{"num_hidden_layers": 15, "vocab_size": 4096, "norm_eps": 1e-05, "init_std_qkv": 0.0442, "learning_rate": 0.0032, "lr_mult_up": 1.27, "beta1": 0.95, "beta2": 0.99, "lr_head": 0.00884, "schedule": "wsd", "decay_fraction": 0.621, "batch_tokens": 32768, "dataset": "wikipedia_en"}
Each number is 50 + 12 x the weight over its row's rms, rounded and kept within 0 to 99. Layers, rows and columns count from 0. The size before them is the row's rms in percent of the matrix's.

# up: layer 11 MLP up, 512x128, rms 0.125, rows 135-187, columns 64-127
# down: layer 11 MLP down (transposed), 512x128, rms 0.102, rows 135-186, columns 64-127
up135 103:25 36 64 55 41 54 49 65 43 55 45 48 56 27 61 66 69 43 62 51 52 45 43 63 46 42 39 74 41 37 38 59 64 48 45 38 60 44 50 67 75 44 51 59 62 29 26 26 55 59 30 48 50 57 50 29 45 57 51 31 56 56 70 54
down135 099:62 39 55 42 60 46 55 21 38 43 44 55 52 50 61 63 45 43 42 31 63 65 50 70 40 45 49 43 49 56 84 54 61 57 32 43 50 54 57 46 53 57 44 52 58 51 66 86 42 38 42 29 77 28 75 56 50 39 47 63 50 63 69 37
up136 102:54 48 53 42 55 70 52 35 83 56 41 39 58 56 61 57 57 53 59 49 33 53 56 43 32 57 37 32 54 46 48 51 53 47 55 35 61 41 59 40 47 45 42 54 57 39 16 50 52 32 33 56 47 72 42 65 36 57 48 55 63 33 44 37
down136 106:62 47 59 44 56 49 47 63 29 50 59 48 20 69 34 52 60 35 66 77 59 44 36 30 51 48 59 31 64 57 54 71 36 50 46 65 19 63 25 66 39 63 43 60 43 52 51 48 45 31 50 51 41 55 42 53 47 57 70 43 38 63 62 47
up137 097:49 45 54 32 57 52 55 45 35 52 39 44 49 53 73 43 56 27 37 56 71 37 42 35 39 43 33 37 60 50 59 70 44 49 40 55 41 54 80 35 39 40 62 48 44 54 56 50 62 58 34 28 63 57 61 46 21 36 48 46 71 36 33 72
down137 102:35 49 65 58 61 69 57 43 56 77 51 43 67 38 38 53 49 52 52 74 58 47 50 51 53 40 60 50 59 21 64 61 56 37 27 53 60 42 57 46 31 31 44 47 47 26 60 47 44 38 45 46 39 50 39 61 51 37 43 63 59 48 39 61
up138 093:43 60 56 37 60 34 43 41 43 75 64 36 55 29 23 45 28 89 63 46 57 60 53 36 44 30 42 55 48 37 53 53 45 33 63 63 66 52 68 24 61 48 71 60 55 51 37 60 43 38 56 50 44 38 38 59 46 36 41 37 38 46 63 44
down138 095:62 60 46 41 34 37 52 30 49 48 37 59 49 49 22 52 63 56 40 93 37 40 57 69 53 61 55 31 47 46 48 66 39 40 50 40 39 55 55 72 25 35 52 47 58 41 45 77 72 59 54 48 57 55 48 48 56 56 31 44 39 30 34 57
up139 093:58 42 52 31 48 45 39 48 27 75 33 28 36 45 40 64 68 36 61 52 38 74 37 52 50 71 64 47 64 76 46 50 69 70 18 36 55 39 75 44 59 65 52 28 43 61 44 44 54 43 37 57 63 63 51 38 53 54 57 86 41 44 48 58
down139 099:36 41 69 34 44 44 48 61 32 38 62 44 29 72 19 37 39 73 37 99 49 56 52 56 50 45 60 27 38 56 60 61 70 44 44 40 27 37 50 65 60 54 67 50 52 67 30 32 56 34 40 39 43 59 51 51 57 30 52 53 58 55 41 48
up140 088:49 23 49 57 51 44 49 20 64 29 34 66 68 60 63 36 42 39 52 46 58 50 67 64 50 57 62 48 47 42 41 65 62 57 56 49 68 41 68 50 53 23 47 66 65 59 59 43 50 33 65 41 48 43 45 36 53 69 62 59 35 45 58 56
down140 085:41 57 51 71 44 49 51 47 45 51 41 53 42 34 79 71 80 57 43 78 40 50 40 55 70 32 63 43 57 50 35 45 51 57 38 67 27 57 39 57 43 37 61 55 52 40 37 52 62 72 84 46 47 52 63 48 47 39 48 57 62 42 61 55
up141 106:50 77 21 30 62 58 39 55 57 48 40 49 46 58 53 52 57 35 71 36 49 59 56 52 44 51 56 64 46 75 66 31 60 62 36 32 57 41 79 56 39 65 52 59 55 60 34 20 50 69 75 49 46 59 48 47 65 42 67 48 29 62 37 45
down141 098:77 38 76 73 70 61 52 53 37 53 58 41 49 46 53 37 43 53 41 26 35 25 62 57 51 45 31 58 24 70 48 41 48 47 41 32 48 35 37 65 84 60 57 52 71 41 59 50 51 36 46 58 43 53 69 54 51 58 34 29 46 70 61 64
up142 100:48 56 37 49 30 37 31 55 35 43 32 42 61 74 54 56 36 44 54 46 61 70 70 43 41 71 35 53 64 37 36 45 56 74 43 49 49 50 52 52 51 50 57 58 38 48 52 53 42 52 47 63 48 43 56 33 51 44 51 50 54 56 56 35
down142 110:69 57 33 52 55 44 65 60 52 62 57 49 31 52 77 53 79 72 51 37 56 13 69 49 28 53 65 62 67 46 34 51 57 53 75 37 53 48 45 48 42 60 47 38 37 71 64 43 45 52 41 39 43 33 56 46 27 31 69 46 43 47 28 56
up143 093:68 58 48 35 78 50 50 80 48 62 65 50 64 43 31 38 37 60 52 48 70 59 72 33 66 60 62 30 59 43 37 42 65 44 56 64 35 40 52 47 70 50 45 45 42 51 51 59 56 44 51 43 56 55 49 37 46 49 57 33 59 33 53 55
down143 096:32 55 27 59 45 56 65 31 43 42 51 48 46 34 15 51 54 41 58 86 35 50 59 58 67 51 53 48 51 65 46 64 57 42 59 58 48 79 53 39 49 54 35 58 61 27 49 53 46 53 37 40 42 54 49 46 39 70 43 61 44 62 32 28
up144 113:73 54 47 47 53 60 52 60 82 54 45 32 48 38 42 72 65 58 59 54 66 47 56 52 50 66 46 38 44 57 30 45 46 64 56 44 48 58 69 41 40 65 53 17 62 43 55 48 15 62 56 53 35 64 45 37 30 54 37 56 34 45 34 45
down144 116:25 44 50 35 42 54 47 60 57 24 44 63 72 56 80 58 46 51 56 61 71 41 50 46 53 57 64 53 35 57 61 69 41 44 40 49 47 65 38 61 37 60 36 48 42 51 35 50 51 58 57 34 38 63 52 44 70 57 47 54 45 35 61 53
up145 099:44 44 72 63 63 38 43 55 49 45 59 65 66 43 48 34 20 42 54 36 55 40 50 59 62 21 44 46 75 71 28 35 53 58 75 25 52 32 48 47 47 41 63 49 75 43 62 46 47 57 47 52 38 56 65 72 60 58 49 46 53 69 56 51
down145 092:51 56 63 57 51 34 58 35 48 48 39 49 45 43 50 36 57 41 61 41 45 67 29 61 38 36 34 62 38 53 57 51 51 42 60 49 48 43 39 43 50 45 41 43 26 56 50 48 54 45 51 61 68 35 45 51 40 42 77 43 76 33 61 27
up146 100:46 56 53 31 55 42 48 54 48 50 35 53 46 34 55 71 49 62 60 38 62 33 60 45 53 38 48 41 43 25 51 36 49 57 63 34 61 64 51 49 45 57 37 61 51 57 68 23 49 49 49 44 34 59 45 75 45 60 57 45 38 36 56 58
down146 097:45 71 36 47 28 46 35 46 60 60 23 58 50 62 68 32 50 44 46 84 40 63 42 49 46 37 31 40 53 58 59 82 50 24 57 73 47 67 47 58 46 52 60 54 45 49 51 31 37 57 42 66 44 38 44 39 28 67 58 59 59 57 48 47
up147 095:48 47 48 26 66 30 73 59 33 39 58 51 35 47 55 69 54 63 72 55 46 26 37 41 71 54 71 52 41 41 52 37 58 57 51 43 45 55 54 42 36 65 57 54 57 51 50 46 65 68 45 62 49 50 59 45 45 47 50 40 37 54 33 57
down147 087:53 59 48 53 46 58 33 64 57 60 49 61 35 72 49 40 33 62 43 38 55 44 54 40 42 37 56 58 31 62 46 66 70 26 77 56 50 50 49 62 46 49 39 46 39 68 81 36 60 50 58 42 39 75 70 46 50 43 66 47 58 31 27 44
up148 098:40 60 29 36 46 29 47 62 29 52 66 38 54 76 36 55 53 62 53 36 34 58 67 48 69 34 36 40 46 60 32 49 57 67 71 49 38 50 40 45 54 67 58 51 58 62 47 34 50 51 44 55 45 46 41 58 68 38 28 50 59 56 52 70
down148 105:38 24 51 40 29 72 42 31 70 57 25 37 53 49 39 61 59 50 46 61 40 25 35 54 54 43 30 62 67 52 67 47 41 17 28 31 59 47 47 81 47 51 36 36 31 56 34 46 66 50 51 50 44 59 42 43 34 52 52 57 59 72 48 37
up149 102:63 55 71 55 66 40 43 38 66 37 46 42 60 52 48 42 38 45 43 39 32 49 22 67 47 49 40 22 46 55 34 45 50 50 72 86 44 45 48 41 58 45 54 30 53 46 64 44 40 52 64 75 43 64 32 51 46 56 54 65 41 67 56 51
down149 109:59 33 38 53 64 30 50 29 49 42 63 62 50 47 56 63 70 40 35 79 58 45 50 53 42 54 53 76 47 37 53 59 50 85 49 48 54 47 55 61 51 26 37 42 51 50 31 32 46 45 57 58 48 38 55 59 33 37 52 58 65 38 40 63
up150 094:48 52 51 21 62 58 49 60 42 71 42 52 58 52 33 51 48 48 37 37 31 54 46 31 56 32 40 64 53 50 39 69 65 48 42 55 53 38 52 71 43 64 60 53 38 51 55 44 56 64 43 55 43 71 59 38 47 40 81 54 54 43 48 59
down150 092:67 29 65 33 36 57 38 41 55 42 38 37 49 53 02 78 47 50 38 99 38 60 52 46 45 47 54 42 60 56 46 64 42 52 66 61 35 52 40 54 46 46 63 51 57 52 53 58 44 67 36 41 43 47 46 47 51 58 62 54 32 41 46 52
up151 089:48 54 39 14 54 51 55 58 35 50 35 23 65 30 33 45 49 38 44 42 51 60 54 59 55 45 49 36 34 66 40 48 66 42 88 37 40 43 49 50 56 44 34 34 45 50 57 47 73 47 21 54 40 68 47 46 46 43 49 53 54 37 56 55
down151 091:46 50 43 40 60 45 40 54 67 46 65 73 44 43 24 53 53 76 53 74 44 58 60 55 48 56 51 54 50 44 49 46 61 53 99 50 54 57 51 41 56 55 48 45 50 62 36 38 38 52 56 41 48 33 75 34 56 68 50 33 45 56 54 53
up152 106:53 62 33 48 69 33 55 52 76 39 49 65 32 51 76 61 71 33 59 65 36 18 45 36 46 42 53 45 47 56 63 64 54 48 61 57 47 53 39 53 67 51 50 47 63 35 28 47 50 59 53 67 71 40 52 51 63 48 48 58 48 66 62 50
down152 110:65 39 47 48 76 50 38 53 29 58 46 43 29 61 36 30 42 43 58 48 50 53 67 53 52 50 52 63 67 71 52 47 48 59 59 58 44 42 50 76 56 48 68 40 65 53 75 44 72 57 64 43 59 47 60 51 45 57 45 55 41 59 26 48
up153 105:59 47 44 42 55 30 43 44 48 57 56 40 36 56 46 62 21 52 60 50 35 71 66 48 50 36 51 40 76 47 44 45 36 48 68 53 69 54 51 60 30 55 35 45 42 34 42 62 42 46 52 34 36 43 49 54 42 58 64 54 58 54 41 79
down153 107:61 49 77 35 51 58 50 36 35 50 53 33 35 71 40 57 63 54 36 68 66 48 48 37 41 46 62 54 51 41 53 55 55 63 40 54 64 58 62 33 51 45 38 50 53 66 61 63 56 35 45 55 67 48 45 49 44 62 56 41 65 28 39 54
up154 105:49 59 36 46 35 38 45 55 74 36 63 51 67 58 64 78 27 55 55 34 42 59 58 50 41 55 58 29 68 38 30 76 36 42 50 58 31 64 55 36 34 37 63 52 45 33 49 65 54 70 50 42 55 60 41 48 50 63 72 40 49 39 39 45
down154 105:17 54 47 37 59 43 47 55 35 51 54 42 60 54 51 45 53 33 58 28 51 50 50 45 56 26 56 58 34 62 27 61 37 33 62 61 49 37 55 63 27 40 52 56 72 69 39 38 65 61 53 68 44 51 57 56 44 59 48 57 59 67 46 49
up155 096:74 44 63 37 37 25 45 49 24 46 45 48 56 58 48 62 63 53 41 34 42 51 44 58 55 39 53 39 71 53 37 39 43 67 65 48 53 49 59 52 30 43 79 60 44 36 47 47 58 43 31 46 59 52 57 53 69 57 45 42 77 65 50 63
down155 093:40 45 54 70 68 66 39 51 65 49 64 40 60 45 28 55 44 59 57 91 55 43 54 55 56 64 37 62 47 41 53 58 54 59 32 55 43 41 34 45 51 47 49 39 46 57 45 59 41 54 62 56 36 56 29 42 30 37 48 77 35 52 63 51
up156 102:49 50 30 42 56 28 52 26 57 67 55 45 45 57 58 66 24 49 49 51 47 52 60 57 44 55 59 34 65 55 42 44 74 72 41 36 57 55 38 64 26 36 53 57 53 47 37 56 55 41 48 51 78 54 65 46 56 37 56 41 45 70 42 48
down156 098:39 41 29 71 47 37 48 44 46 41 55 41 31 79 58 48 29 41 53 41 57 69 38 54 33 50 78 50 51 43 34 44 64 43 67 42 61 23 43 31 35 61 42 50 56 52 34 67 52 49 44 53 43 64 29 40 44 64 50 58 32 38 61 47
up157 103:46 53 54 38 56 45 47 62 42 54 50 27 54 45 55 71 39 41 34 60 55 33 39 75 39 31 52 67 44 27 30 44 40 44 38 40 45 71 50 53 60 49 41 27 53 55 48 43 48 63 71 46 39 58 56 35 54 54 52 47 55 53 83 57
down157 109:55 52 42 53 50 48 60 54 64 61 79 39 66 31 49 50 60 51 64 77 32 44 46 28 44 87 46 58 42 39 59 37 70 48 34 57 58 45 61 56 71 71 44 53 50 38 28 61 46 74 64 32 72 39 35 38 24 45 60 48 52 42 67 63
up158 101:57 60 66 45 44 64 61 61 19 73 60 49 50 36 46 72 66 39 72 56 22 54 41 70 56 69 62 44 58 48 42 64 56 64 52 41 48 53 39 35 47 49 51 51 40 33 51 56 55 39 46 38 59 65 53 23 47 39 50 32 74 37 43 41
down158 102:56 44 40 59 59 50 35 43 54 40 53 35 42 60 42 37 46 40 20 94 79 33 57 34 57 48 50 53 44 77 52 48 49 47 64 47 49 31 43 42 37 52 66 65 59 47 49 48 49 61 58 35 35 64 41 62 51 70 64 61 41 42 60 56
up159 118:61 55 63 51 22 48 39 54 41 58 39 34 66 42 67 49 56 48 50 30 27 57 41 41 69 55 42 47 60 69 35 57 37 63 67 51 41 33 66 31 43 37 50 45 32 28 62 40 41 40 42 78 37 49 57 50 55 37 72 55 53 37 45 55
down159 112:50 66 65 61 29 47 42 64 46 41 53 39 51 63 65 72 44 45 69 31 54 31 47 34 49 53 60 46 45 45 53 47 65 64 49 67 38 59 58 48 44 32 52 65 26 35 37 37 37 46 54 59 32 40 30 52 49 57 53 66 45 48 51 49
up160 102:51 84 44 40 61 40 22 43 52 51 46 41 54 50 50 37 41 53 37 38 59 52 44 51 45 68 32 52 62 57 53 34 46 61 55 44 36 51 52 48 36 45 60 37 53 83 40 51 57 50 66 33 55 36 52 26 59 51 57 72 69 40 37 45
down160 100:56 61 45 31 10 57 53 21 61 43 53 42 43 59 51 52 58 68 33 65 66 46 38 28 48 70 41 47 53 45 47 52 49 40 35 42 52 43 68 53 48 38 56 55 42 50 63 41 47 56 29 45 50 55 47 44 35 61 65 34 49 40 45 39
up161 099:55 64 42 51 34 56 52 57 71 38 53 48 53 54 55 68 42 42 56 50 46 72 60 53 66 41 36 53 62 54 62 36 38 64 45 59 38 48 34 33 80 32 60 29 44 25 56 58 63 73 61 58 62 58 39 48 39 47 57 31 45 51 61 46
down161 096:42 50 52 44 39 57 55 70 45 61 66 65 35 58 27 54 69 37 51 62 54 50 52 59 26 68 53 42 61 30 27 62 55 56 72 57 78 51 46 65 44 63 67 62 53 53 33 50 55 45 47 62 38 56 54 61 51 43 62 46 55 48 27 61
up162 091:35 42 56 42 55 47 59 62 51 60 43 45 58 51 33 51 39 28 51 54 68 60 39 63 37 62 35 46 34 58 30 47 57 48 28 40 49 55 68 42 61 50 77 51 48 61 42 28 55 55 56 52 35 53 62 45 48 58 73 75 46 26 66 55
down162 094:30 55 70 32 45 62 56 32 59 66 46 63 44 29 44 46 40 36 38 75 52 54 54 67 49 49 31 09 63 50 68 44 55 61 42 61 52 42 45 47 56 70 51 33 54 60 44 66 56 36 62 42 70 37 51 33 59 40 36 56 53 64 44 41
up163 091:48 60 32 33 43 56 25 40 61 47 48 38 43 51 42 57 50 70 38 33 46 56 64 47 52 42 47 48 66 39 59 53 41 37 68 33 53 54 35 53 49 40 71 43 68 14 48 29 42 58 47 54 49 63 57 57 50 47 56 52 44 63 70 46
down163 092:47 58 59 63 36 58 47 49 42 37 62 55 55 40 36 61 42 44 58 81 44 55 36 49 53 57 63 54 44 53 56 39 49 42 61 55 59 47 85 45 70 41 72 58 45 58 35 68 58 55 47 73 42 36 49 60 62 45 71 56 41 50 64 57
up164 114:45 47 41 43 55 37 32 36 62 37 49 51 57 64 47 66 64 51 37 59 35 46 42 63 39 52 46 43 45 24 56 77 29 40 57 63 41 35 57 28 39 67 44 29 62 49 62 40 49 41 32 61 36 67 51 37 45 45 36 45 62 40 57 42
down164 112:46 43 53 59 46 53 55 34 36 34 52 54 37 58 51 76 65 50 44 33 37 58 31 52 55 48 48 49 41 32 59 67 44 33 39 77 63 16 51 65 33 45 58 30 46 69 66 47 28 38 66 57 43 68 58 48 36 48 71 47 62 52 40 54
up165 100:42 64 61 35 58 52 54 42 49 67 54 50 50 48 63 59 51 44 34 55 44 40 58 24 73 53 28 35 50 42 23 55 38 44 57 52 45 46 46 47 42 72 43 38 45 30 63 42 68 43 57 48 43 52 56 30 50 43 55 46 54 35 62 49
down165 099:59 35 56 55 45 59 46 45 41 59 36 48 48 55 86 58 53 35 41 78 37 53 66 42 56 39 55 42 71 67 51 77 46 53 54 44 39 58 55 34 58 42 66 64 46 69 56 40 39 79 61 72 47 51 57 47 50 46 60 60 47 56 50 70
up166 100:43 46 42 45 50 35 45 86 58 81 46 53 54 56 46 47 47 69 60 34 58 46 58 36 49 66 61 33 46 66 60 39 27 72 40 47 45 51 61 40 29 48 45 36 68 34 37 56 55 33 46 62 62 56 46 67 52 38 50 53 54 25 52 81
down166 105:46 27 50 52 32 40 64 66 50 34 55 67 51 50 54 36 56 69 53 96 57 52 56 52 55 73 33 50 45 53 54 50 62 30 55 49 75 40 54 38 34 44 39 47 37 50 51 56 48 33 55 68 34 58 55 69 40 63 41 48 39 55 55 42
up167 097:70 49 47 19 59 53 58 48 48 65 43 47 67 40 57 57 49 57 51 53 75 29 49 48 64 42 26 44 55 24 37 53 60 49 59 76 59 55 46 64 22 24 51 48 48 37 51 55 34 69 62 51 59 45 51 63 40 41 69 51 67 41 53 56
down167 093:47 37 71 58 55 72 67 61 52 52 55 64 49 61 82 58 46 44 44 65 55 46 55 59 39 61 39 52 47 34 31 62 29 62 66 59 51 36 56 57 46 57 63 58 59 69 64 55 36 32 65 41 69 49 57 52 50 62 53 46 58 49 36 74
up168 094:73 44 41 45 41 56 19 36 63 40 60 59 70 58 50 45 32 48 38 25 58 37 39 54 77 78 33 56 39 43 60 40 33 71 34 53 45 58 61 50 34 44 39 40 45 76 50 67 37 49 35 65 57 59 62 54 65 69 55 63 48 53 57 72
down168 095:60 51 56 69 56 52 57 24 51 62 59 50 43 62 53 65 61 55 48 99 64 29 35 44 61 53 55 49 32 44 65 35 57 33 57 50 68 64 42 35 37 63 67 62 41 52 56 51 44 34 54 50 45 46 33 33 43 55 39 53 34 42 44 54
up169 103:61 42 54 51 26 56 32 66 55 50 45 45 54 31 72 54 30 55 27 44 61 36 32 52 71 36 42 68 38 76 33 47 39 51 44 38 56 55 48 44 54 57 41 47 63 45 35 72 67 40 58 56 63 64 48 47 81 55 47 62 44 39 56 59
down169 102:48 58 44 56 67 32 52 56 62 43 48 55 26 69 46 49 48 44 53 59 40 49 67 54 35 68 38 62 50 46 47 47 43 68 36 47 54 59 60 63 38 57 55 39 71 58 59 66 69 46 55 53 42 54 60 33 51 54 44 54 42 34 51 44
up170 104:57 49 71 47 38 45 56 58 45 35 65 35 61 64 34 58 46 47 63 53 29 61 37 73 41 65 47 49 61 55 34 33 53 65 53 47 52 60 49 33 38 62 64 65 57 45 47 57 27 39 51 31 62 56 49 44 51 64 60 73 53 34 44 63
down170 109:51 44 53 40 56 38 47 61 34 46 70 53 47 38 46 45 34 48 29 71 43 50 59 32 39 40 46 59 42 41 62 36 63 49 44 51 64 47 61 50 33 37 38 63 63 30 50 71 48 38 55 47 47 43 47 56 46 43 72 56 41 49 56 48
up171 095:60 56 48 44 61 57 39 37 44 64 50 53 22 47 52 45 44 69 59 46 45 30 49 51 51 37 37 61 37 29 46 25 43 54 18 62 78 43 65 41 50 60 46 35 42 41 43 67 41 49 39 46 60 57 58 70 49 55 65 45 22 54 44 60
down171 085:41 19 57 57 61 52 62 45 73 67 59 53 46 41 31 60 43 37 60 32 49 29 49 50 50 68 48 42 39 52 42 33 63 33 36 38 58 55 48 60 62 54 55 30 49 61 37 47 42 56 70 41 36 53 39 42 36 52 42 48 63 46 45 41
up172 090:50 44 51 59 59 50 41 46 48 62 35 40 54 61 19 53 43 79 67 46 22 51 47 64 48 47 48 34 52 62 42 53 39 53 69 55 35 57 46 28 61 57 60 40 43 48 44 54 49 63 55 63 70 49 48 55 53 77 49 54 44 44 45 42
down172 096:40 41 45 57 52 61 42 40 48 27 56 53 62 51 44 61 48 57 43 95 42 55 70 43 55 39 58 72 44 56 57 35 46 54 55 51 44 38 71 43 29 30 40 66 65 45 48 52 50 77 50 39 43 30 42 41 44 40 46 32 50 46 20 43
up173 100:54 48 47 44 78 56 44 39 36 57 55 55 42 49 68 59 33 43 50 43 78 34 66 44 43 25 41 33 66 52 59 60 44 47 65 51 32 39 52 62 34 44 57 54 47 37 53 70 69 57 75 49 28 52 42 47 60 41 39 49 55 36 30 55
down173 092:49 47 53 37 45 42 28 63 30 55 62 45 39 28 64 48 63 56 26 76 60 56 52 28 67 43 36 35 50 36 74 42 44 75 57 50 68 46 39 52 19 47 41 48 49 64 53 60 39 45 45 46 23 60 36 53 39 70 53 22 43 56 52 59
up174 104:45 73 36 46 66 50 46 69 43 54 47 62 58 55 74 42 41 43 58 36 47 42 48 39 47 35 55 63 55 38 58 32 48 55 63 61 55 60 64 39 35 51 59 74 35 65 52 35 56 52 58 46 46 56 29 55 42 38 25 30 39 48 41 62
down174 095:58 62 62 54 43 44 55 42 58 51 51 58 54 39 50 51 61 58 42 62 40 42 56 47 63 48 64 46 44 63 28 49 59 24 43 29 50 50 45 65 51 54 28 30 52 68 78 60 43 23 30 53 55 17 57 61 56 38 54 46 61 47 40 53
up175 105:63 58 46 45 52 58 36 46 52 54 55 34 31 59 50 71 49 45 62 66 67 62 48 52 33 39 62 60 39 33 54 28 63 80 27 69 49 42 63 74 33 67 48 43 47 55 51 56 52 53 35 53 45 36 36 47 65 36 57 67 73 36 45 34
down175 098:40 67 51 52 30 43 74 50 53 24 52 23 50 53 62 55 55 56 73 36 62 40 43 32 54 51 66 62 58 65 40 60 36 40 59 55 50 74 47 53 38 32 51 47 49 73 50 40 57 61 44 39 68 55 71 46 62 39 60 46 66 69 41 41
up176 099:41 56 41 44 32 39 58 51 46 68 44 52 63 39 47 55 38 48 51 56 30 63 62 66 46 54 41 31 71 71 32 37 48 42 61 47 50 34 64 56 54 43 44 36 52 50 52 05 37 75 57 43 55 57 34 56 40 38 58 61 44 46 52 47
down176 101:59 20 32 54 56 47 41 34 28 56 55 65 77 59 55 50 64 40 61 43 51 38 35 35 41 56 45 36 58 72 33 64 54 75 42 61 40 63 52 50 44 39 41 45 57 57 47 49 56 54 59 61 70 45 56 64 47 35 44 44 38 32 47 61
up177 100:39 67 41 54 62 64 41 44 65 51 52 36 40 47 51 52 67 45 42 59 76 53 51 57 61 38 56 44 59 60 43 43 59 55 40 50 83 56 60 51 52 63 35 50 49 58 44 32 44 31 63 67 56 72 46 61 31 45 54 45 57 48 44 32
down177 098:27 51 57 72 75 36 49 52 51 49 46 43 61 67 51 62 52 58 27 61 65 41 41 63 61 70 51 40 37 52 41 57 53 47 46 42 24 60 48 67 34 71 50 52 46 29 56 77 46 42 58 33 46 48 53 33 39 42 60 63 50 71 52 50
up178 099:50 59 47 46 65 65 60 62 47 40 26 35 25 36 40 49 45 49 33 39 56 49 50 47 27 39 64 20 59 52 36 31 54 48 88 31 41 62 51 43 56 52 43 55 27 52 51 35 51 61 37 57 62 58 46 34 68 65 51 43 68 53 56 67
down178 096:54 27 84 57 38 76 45 57 50 39 59 55 43 38 58 48 55 54 67 95 56 54 56 50 46 55 76 54 25 57 69 54 53 55 75 33 57 60 63 52 59 57 41 44 60 47 50 30 38 57 47 54 60 47 71 38 46 44 50 45 36 41 43 47
up179 097:29 51 63 33 42 60 40 30 46 38 55 34 63 43 54 58 53 31 58 40 27 51 44 34 54 74 50 49 46 67 44 40 38 41 57 67 57 45 44 21 64 66 32 56 70 49 48 51 51 60 58 41 57 58 60 33 56 42 49 57 52 52 46 53
down179 092:61 48 57 67 36 48 50 58 31 62 48 59 55 59 66 51 38 49 64 48 26 53 27 27 39 39 36 53 58 56 71 62 62 52 58 51 50 68 58 65 61 34 45 52 59 50 47 34 47 46 58 58 54 41 54 50 27 23 72 50 77 51 59 73
up180 097:43 49 38 36 55 63 52 58 39 57 44 68 57 39 63 65 29 46 43 45 42 38 38 39 49 50 50 49 45 42 49 49 49 27 57 74 50 45 52 39 71 70 43 46 64 54 58 35 52 53 40 53 47 62 67 39 39 75 61 48 42 38 52 41
down180 099:45 73 54 44 42 46 66 47 45 40 40 60 38 64 58 56 52 48 52 71 55 30 67 31 72 63 41 44 66 53 58 41 54 27 56 28 57 50 48 36 29 56 55 54 47 38 42 46 25 36 55 59 53 45 48 59 44 46 49 42 53 33 49 59
up181 107:63 49 49 53 51 61 48 63 42 46 79 52 36 70 73 55 53 55 46 46 43 30 62 66 64 70 46 55 59 53 41 49 58 34 76 68 47 60 49 53 64 27 50 45 65 37 44 39 53 63 63 67 48 72 63 30 31 44 57 53 15 34 43 49
down181 102:46 23 65 35 42 59 55 44 42 53 63 76 41 62 38 47 47 61 76 32 42 49 55 37 33 45 54 71 57 57 74 43 63 33 42 49 59 48 42 48 32 66 49 43 58 58 30 52 43 44 68 57 49 59 33 47 32 38 58 28 58 45 69 56
up182 097:52 49 45 40 66 51 31 31 65 41 32 22 59 57 44 66 48 67 42 26 52 38 47 66 44 46 60 59 52 23 60 41 34 53 43 58 36 29 54 50 65 53 47 55 58 63 38 45 41 38 71 59 39 46 41 45 67 60 41 64 60 44 58 58
down182 103:63 50 58 34 53 50 57 51 53 59 57 53 48 54 40 33 47 40 41 77 21 53 70 43 62 63 53 56 40 75 38 60 71 47 10 31 55 63 47 72 35 48 53 45 45 56 59 47 60 59 54 50 40 55 41 45 47 48 43 41 54 54 44 29
up183 109:67 43 56 38 57 69 53 71 61 25 56 35 51 43 66 75 30 54 65 59 60 54 40 52 53 59 52 45 47 51 52 45 43 39 19 39 35 55 46 35 58 66 35 57 50 54 62 47 56 54 46 43 59 66 79 43 56 40 56 53 46 45 71 41
down183 096:62 70 49 53 50 58 63 54 40 59 51 46 47 78 86 36 67 66 44 52 34 48 55 57 41 48 50 35 49 44 43 43 55 58 51 35 56 57 61 61 65 53 50 58 49 57 74 49 43 62 54 69 47 25 39 57 40 46 48 41 70 67 50 52
up184 092:33 48 58 44 59 50 33 43 63 79 56 45 42 65 40 72 58 61 53 56 55 67 63 41 66 42 71 50 39 69 39 28 44 46 61 69 70 52 34 54 45 14 61 52 50 41 49 30 56 50 14 62 53 63 67 44 53 44 57 30 46 57 62 62
down184 098:51 73 46 40 41 59 56 46 56 31 36 54 66 68 48 41 63 44 55 89 61 40 48 39 41 62 56 58 46 51 42 54 57 39 47 42 32 42 47 48 53 33 51 48 38 54 66 73 56 51 50 60 45 31 31 87 33 48 40 53 36 58 68 37
up185 097:44 50 45 43 43 53 45 47 38 32 43 52 65 58 56 60 44 48 40 59 36 52 35 54 37 60 59 42 50 57 64 43 61 42 26 53 55 29 46 38 41 50 57 41 71 82 64 27 24 47 57 45 39 48 73 64 76 49 64 34 60 45 40 56
down185 097:45 46 57 38 63 39 58 32 57 42 51 40 47 70 69 78 55 71 48 48 52 35 37 55 28 61 45 46 43 42 36 34 47 44 43 56 43 57 35 43 48 55 30 60 59 40 32 60 45 61 53 49 49 46 43 37 37 43 31 63 56 67 29 56
up186 100:60 41 55 41 39 53 64 44 70 40 38 46 29 56 76 50 51 65 41 71 69 63 69 34 66 48 47 56 44 44 42 51 50 72 42 28 38 36 50 52 50 58 56 55 56 40 62 74 38 50 35 46 14 43 51 48 54 50 65 36 65 33 44 53
down186 103:46 47 45 52 54 47 55 45 42 54 33 50 69 48 56 35 54 67 56 17 35 51 37 59 50 59 30 62 38 67 67 58 74 41 43 60 59 45 37 84 43 53 33 66 55 66 57 63 60 63 34 33 58 50 31 55 39 49 42 47 72 39 58 38
up187 099:47 45 46 22 66 51 48 42 59 30 38 51 53 75 56 45 54 59 78 29 47 51 59 60 29 35 56 42 63 39 38 26 31 56 67 54 50 44 55 30 39 45 44 46 74 59 50 48 53 69 58 54 71 50 51 45 25 47 27 43 35 21 56 56